Each number is 50 + 12 x the weight over its row's rms, rounded and kept within 0 to 99. Layers, rows and columns count from 0. The size before them is the row's rms in percent of the matrix's.

# layer 6 attention value, 256x256, rms 0.213, rows 0-12, columns 0-255
082:36 42 65 57 34 79 30 28 38 71 49 58 58 47 69 49 37 49 63 41 44 59 52 50 63 40 55 61 58 62 45 30 66 54 44 46 56 59 61 27 25 52 65 57 71 29 51 49 57 54 48 58 40 46 64 45 38 47 81 35 50 32 55 40 61 68 54 43 59 49 40 47 32 50 61 43 51 66 82 79 46 69 69 55 49 54 49 48 56 61 38 54 54 48 52 61 58 49 43 66 48 56 49 48 33 22 45 34 56 59 49 42 60 32 56 55 43 67 30 57 47 49 47 28 55 55 48 44 56 40 45 55 35 67 52 59 45 59 36 66 63 59 47 51 36 52 53 54 67 65 37 45 48 59 37 49 44 54 72 53 51 28 38 70 46 29 33 69 52 65 64 48 29 34 49 41 51 59 59 44 38 65 43 35 25 39 70 67 32 62 52 31 51 68 54 48 60 55 43 38 32 42 28 25 26 51 46 31 60 59 44 70 56 58 47 57 47 42 30 43 36 60 28 38 51 44 34 53 48 58 46 39 57 45 53 47 54 58 68 68 38 42 47 47 49 71 48 44 54 44 52 74 68 52 48 42
072:35 67 55 36 53 36 53 60 61 30 51 44 54 54 51 65 33 51 45 55 67 49 58 47 49 45 41 60 64 62 52 36 40 39 58 52 60 84 58 40 47 57 71 56 61 38 40 35 27 43 35 28 42 39 51 39 62 63 45 42 67 63 45 49 59 51 70 38 47 27 63 90 24 15 45 28 57 26 84 74 45 58 40 47 55 65 46 46 50 41 40 45 51 38 49 49 36 39 31 64 52 74 51 47 59 47 46 59 50 30 28 35 41 55 46 46 74 70 58 49 53 66 42 61 56 44 47 60 36 40 41 54 66 43 39 45 34 30 60 49 38 47 48 32 48 63 53 52 56 75 64 35 54 62 40 37 51 62 52 52 46 33 48 58 68 42 44 48 27 46 42 49 49 64 48 62 50 53 32 64 50 57 54 35 59 33 55 60 35 53 42 56 56 56 52 55 50 30 53 53 41 71 38 49 48 59 40 61 52 48 70 46 60 45 54 47 73 54 44 28 48 34 36 34 45 46 41 56 36 48 46 50 67 50 37 75 32 45 54 62 58 54 39 35 53 50 51 31 53 46 32 30 49 63 38 45
087:41 51 38 67 47 49 45 49 43 59 38 44 43 42 60 53 48 28 47 50 39 38 39 65 58 35 59 47 38 28 73 49 50 47 32 50 44 43 44 49 62 49 44 60 51 57 60 86 30 42 55 68 43 30 66 47 50 34 49 43 32 49 39 63 36 66 69 67 49 77 45 43 32 58 32 69 53 65 37 36 39 32 67 54 51 57 58 54 42 47 72 54 72 40 46 32 75 49 77 33 55 51 68 51 44 64 52 59 44 53 61 57 58 55 61 56 57 49 52 33 48 47 57 50 46 52 45 51 32 45 49 54 37 17 79 53 53 54 51 29 63 33 33 43 52 52 87 42 44 56 34 46 31 46 58 56 61 49 42 42 46 61 53 31 40 69 57 43 59 26 49 51 53 48 43 50 30 53 59 57 28 45 69 64 54 54 31 41 45 52 34 36 47 37 45 31 34 27 41 53 41 49 56 48 73 58 49 53 55 48 42 38 56 51 46 33 46 85 55 65 46 56 59 57 76 53 58 30 50 67 58 41 51 56 52 55 42 46 46 63 55 30 62 12 51 62 51 40 48 49 51 56 46 55 55 45
081:43 53 40 49 49 39 56 56 53 71 48 59 40 55 48 44 38 57 43 64 62 48 40 31 50 56 40 46 58 60 49 46 42 34 60 54 54 43 45 40 53 35 53 58 45 73 53 67 47 32 27 38 56 52 43 47 67 33 37 57 63 64 58 63 49 49 61 61 45 43 50 60 50 39 28 59 62 75 41 61 51 49 39 50 79 61 52 66 43 57 69 49 62 50 45 64 53 59 51 41 58 45 59 23 67 77 37 62 38 42 61 37 47 68 31 40 59 46 73 22 47 37 45 61 33 56 60 55 52 52 51 68 71 43 53 19 68 36 52 42 90 33 53 61 49 69 41 64 53 49 31 47 63 64 52 54 60 47 50 44 64 73 56 45 40 53 66 43 42 45 47 56 63 40 52 70 57 68 48 45 46 50 48 51 68 64 50 49 48 51 45 53 45 46 52 36 67 29 64 56 39 66 69 46 49 61 66 56 38 38 67 39 58 44 48 65 59 47 62 32 64 25 76 63 57 52 50 32 67 60 20 57 63 51 61 62 29 57 62 86 45 61 44 47 55 50 50 71 59 57 35 51 44 63 61 55
080:29 55 35 39 52 51 35 74 49 65 42 34 35 64 59 61 39 37 51 47 44 35 50 66 44 37 51 60 52 64 52 61 42 67 46 63 64 50 20 42 50 64 48 66 56 66 28 49 35 55 32 51 53 54 67 60 57 49 56 33 39 42 60 52 46 55 47 33 44 53 60 77 61 41 46 37 58 51 56 45 41 55 68 43 45 52 62 37 62 48 56 54 32 49 38 73 60 48 46 53 58 63 59 61 47 54 57 42 76 50 67 58 65 31 51 49 41 46 48 55 62 85 57 38 50 74 41 30 37 58 57 39 43 32 38 69 27 48 37 71 59 51 62 30 60 79 34 53 62 45 50 31 52 50 50 54 36 47 64 45 40 45 45 50 50 37 41 44 39 43 39 68 54 62 42 51 65 21 48 43 56 60 62 62 46 31 66 60 72 34 44 56 71 44 32 53 71 53 47 41 46 40 47 59 34 45 51 46 41 50 76 35 42 33 49 47 37 67 28 36 35 45 58 49 39 36 51 79 30 59 61 66 80 40 49 36 52 60 60 59 55 54 66 50 56 62 65 47 50 35 42 44 52 42 50 35
090:45 45 49 53 45 45 48 52 59 74 47 58 40 57 34 74 40 56 46 54 55 28 24 71 34 53 39 50 52 33 71 57 30 43 41 58 35 35 57 56 72 57 51 46 37 52 59 62 48 40 43 52 50 39 38 38 33 41 40 54 45 72 48 45 34 50 60 56 51 29 26 62 48 70 38 71 51 62 32 23 53 37 50 50 62 54 60 61 59 54 56 36 58 30 74 47 34 32 62 59 66 35 41 54 51 65 58 70 47 41 37 57 48 49 54 55 47 38 57 36 65 51 48 53 68 63 46 60 52 54 46 65 61 33 65 47 52 62 65 59 72 40 45 49 55 42 58 44 26 63 32 50 30 56 37 68 48 41 22 40 49 46 50 18 28 76 56 31 64 37 53 66 63 64 64 39 40 73 52 66 60 43 59 53 54 47 55 33 61 37 64 59 37 26 46 45 41 39 57 48 59 50 70 74 39 59 44 59 70 41 42 56 54 38 46 40 42 63 46 50 42 60 61 50 54 62 60 36 64 49 48 24 61 50 68 29 37 47 52 54 42 48 44 39 60 36 44 75 35 57 56 45 49 40 46 45
085:41 50 64 64 53 60 65 51 44 58 53 50 43 60 36 37 53 37 73 79 65 56 60 43 53 76 52 52 68 60 55 35 57 48 45 59 58 42 52 45 59 57 48 59 31 35 51 31 47 61 44 44 74 41 46 52 59 37 51 61 53 41 60 65 59 51 38 37 40 32 54 52 58 42 46 53 42 69 41 61 43 72 38 42 59 63 43 74 35 68 71 58 59 40 57 50 57 71 51 49 64 52 47 47 38 63 39 58 39 29 49 29 54 56 41 57 47 55 73 56 61 42 32 67 42 33 47 56 69 48 63 52 62 41 67 50 44 31 56 43 40 44 36 50 56 47 54 53 69 51 62 57 75 39 25 70 60 46 46 47 65 44 42 39 46 42 67 42 58 41 64 55 57 41 24 65 37 62 42 60 37 65 45 46 67 51 44 58 34 49 60 58 55 37 75 51 27 61 80 57 46 54 72 47 25 56 59 38 54 55 54 52 75 61 72 51 39 61 78 43 44 42 48 38 31 47 66 47 59 41 68 60 62 75 49 40 39 53 51 59 68 38 29 26 36 51 46 78 48 58 54 51 52 66 65 55
082:47 51 32 63 41 53 63 65 67 46 53 56 52 54 49 63 61 43 34 66 28 61 53 39 44 54 50 51 39 28 54 55 34 51 58 41 50 26 63 29 55 42 48 44 52 37 42 60 47 47 34 50 49 41 55 60 46 55 19 55 26 61 34 48 36 64 81 45 49 69 54 36 51 53 78 40 62 49 29 43 50 51 60 68 34 64 65 41 54 42 87 39 52 36 50 47 25 66 55 38 58 65 43 34 49 55 40 39 43 49 53 73 73 54 57 34 57 53 49 57 50 49 68 58 41 47 65 45 58 36 50 31 44 42 58 29 56 56 61 33 40 68 41 66 31 73 41 36 58 21 45 60 37 47 42 59 68 41 44 56 51 68 75 47 57 60 57 57 55 39 42 33 55 60 52 42 48 48 53 42 61 50 44 57 58 70 43 56 28 44 46 64 49 58 60 53 63 52 58 48 64 73 63 42 90 36 71 43 63 42 69 41 69 49 52 39 50 57 62 39 75 43 48 39 66 56 50 37 45 50 35 33 45 68 51 40 49 42 41 58 40 48 49 52 56 43 46 34 45 56 40 37 52 73 62 58
078:63 59 60 67 32 54 40 41 28 41 39 61 36 51 53 46 57 42 33 38 39 29 46 42 44 47 42 56 47 38 58 50 38 62 29 53 64 56 47 41 61 57 56 57 42 70 46 83 48 47 38 46 57 48 34 47 45 35 64 52 50 40 45 51 64 55 64 50 48 28 54 49 71 61 66 82 44 84 66 60 36 49 53 64 80 55 43 51 48 44 39 65 53 48 60 39 58 42 63 56 26 60 35 51 51 42 50 52 62 44 46 36 41 52 32 64 52 61 66 37 40 41 51 36 51 56 53 42 60 55 64 50 71 48 55 52 54 48 44 56 76 48 57 39 57 63 59 60 54 44 47 48 73 44 90 31 42 53 55 46 48 42 37 41 11 59 57 58 48 62 48 54 50 49 39 68 65 70 53 56 39 43 39 47 14 52 54 30 59 48 54 48 56 46 72 41 35 44 47 39 70 61 64 56 39 40 48 63 48 49 34 52 47 65 46 66 72 59 60 36 43 58 59 51 48 31 49 22 55 55 45 29 50 50 46 48 55 34 45 69 56 24 72 55 65 48 58 44 33 44 44 49 31 64 52 32
080:44 29 59 45 30 50 55 28 43 46 41 43 58 37 56 34 44 48 33 50 64 57 42 33 55 61 47 38 51 56 33 62 29 48 50 72 41 79 52 56 61 57 33 60 47 40 47 60 46 51 44 45 43 60 32 46 31 69 44 43 75 38 64 28 38 64 41 36 64 57 41 50 14 39 33 15 53 45 63 40 53 48 42 24 66 57 40 44 41 60 46 53 60 51 61 48 64 53 51 67 50 57 52 52 51 64 73 60 47 49 42 41 68 68 50 73 53 52 44 57 33 60 51 46 49 42 30 62 41 50 44 50 63 53 56 52 42 50 52 60 59 44 54 57 57 32 55 41 71 63 68 65 80 48 29 41 42 59 28 56 60 69 39 56 52 31 66 33 53 55 57 64 53 75 29 34 41 36 38 58 52 51 60 64 55 49 46 53 58 48 58 42 36 35 56 60 58 53 49 37 85 57 35 57 42 50 38 64 62 63 31 25 50 65 54 52 52 66 53 52 53 49 34 36 37 65 47 65 49 29 46 54 24 47 56 36 34 56 42 52 53 37 63 33 57 46 46 69 56 49 43 34 49 68 56 36
080:40 46 47 35 50 45 29 47 43 66 44 52 42 43 69 55 62 59 54 45 31 52 52 52 72 49 35 54 50 58 34 24 46 35 56 66 44 59 38 62 52 50 39 78 40 69 49 48 53 67 31 58 62 52 50 48 73 56 69 48 40 46 34 43 50 43 37 64 49 54 56 52 46 70 65 29 42 70 50 54 64 41 59 54 40 56 43 59 82 56 62 40 65 53 56 58 49 31 32 57 60 70 23 58 29 48 52 64 38 51 28 55 41 30 47 51 43 40 36 53 38 73 42 40 66 55 63 36 48 63 41 49 42 55 56 62 34 62 33 45 60 72 52 55 39 45 50 52 47 45 43 37 31 37 61 28 43 70 35 76 35 52 25 44 43 56 48 76 49 49 51 52 47 38 62 24 37 51 63 60 45 49 64 41 54 36 76 45 71 23 48 37 50 40 32 45 54 38 49 63 50 13 46 43 39 67 39 43 60 26 58 54 47 43 34 47 62 55 41 49 25 61 61 38 48 40 52 53 55 43 54 64 48 52 35 46 59 38 65 34 45 56 70 44 54 57 52 29 46 44 66 53 47 38 39 52
082:49 45 36 55 50 55 46 63 46 65 49 37 40 58 52 63 39 83 68 54 54 50 78 39 63 75 56 50 45 35 31 50 26 82 61 49 51 57 27 25 65 47 36 56 49 52 48 51 58 43 52 52 51 52 47 26 37 54 47 51 25 51 44 49 23 51 43 49 52 53 59 32 61 44 48 51 45 40 56 34 54 36 74 48 69 59 67 51 66 48 49 58 54 46 68 63 44 40 49 47 57 36 57 48 48 34 55 38 56 44 60 57 48 47 34 35 47 26 63 67 68 44 56 43 36 64 38 45 56 44 47 42 59 63 45 49 55 49 84 37 56 81 41 37 41 80 77 51 43 42 46 44 53 37 49 65 69 52 55 54 44 37 50 46 31 59 16 45 46 41 57 52 45 76 47 38 50 48 32 49 50 41 55 58 54 64 55 72 53 36 62 36 51 73 29 42 64 85 48 50 61 51 56 53 62 52 65 51 39 35 57 37 38 50 70 58 58 57 59 47 46 40 58 46 43 45 43 43 68 38 55 35 45 39 37 48 48 66 54 56 53 59 64 43 74 34 55 70 60 38 72 42 62 42 51 60
089:31 38 63 57 53 62 38 44 43 40 65 51 46 50 56 46 38 49 62 48 49 37 33 58 40 33 49 52 54 53 48 47 58 45 54 53 70 46 66 57 54 69 58 54 44 43 54 73 42 32 52 58 56 39 56 51 53 50 46 59 45 39 54 60 66 39 47 44 59 65 37 80 60 34 48 47 32 66 51 55 56 64 36 36 32 43 48 52 62 37 32 60 60 48 37 69 35 55 45 20 47 54 76 59 71 64 37 43 45 51 34 45 46 37 66 51 63 52 62 43 45 62 44 46 54 42 53 59 34 48 61 50 52 48 61 65 56 29 54 53 45 40 42 56 45 57 34 66 25 50 36 45 65 47 47 53 34 39 69 53 70 46 60 52 52 34 42 45 45 48 21 34 61 38 45 62 74 39 45 30 32 59 44 49 46 59 55 49 52 45 39 77 56 68 50 27 27 36 49 41 25 84 47 48 27 48 59 39 87 43 46 83 37 55 65 59 56 23 37 48 70 44 44 53 33 37 38 26 54 74 63 58 44 52 54 66 44 42 32 46 62 40 39 45 57 57 45 57 45 44 51 27 42 38 49 40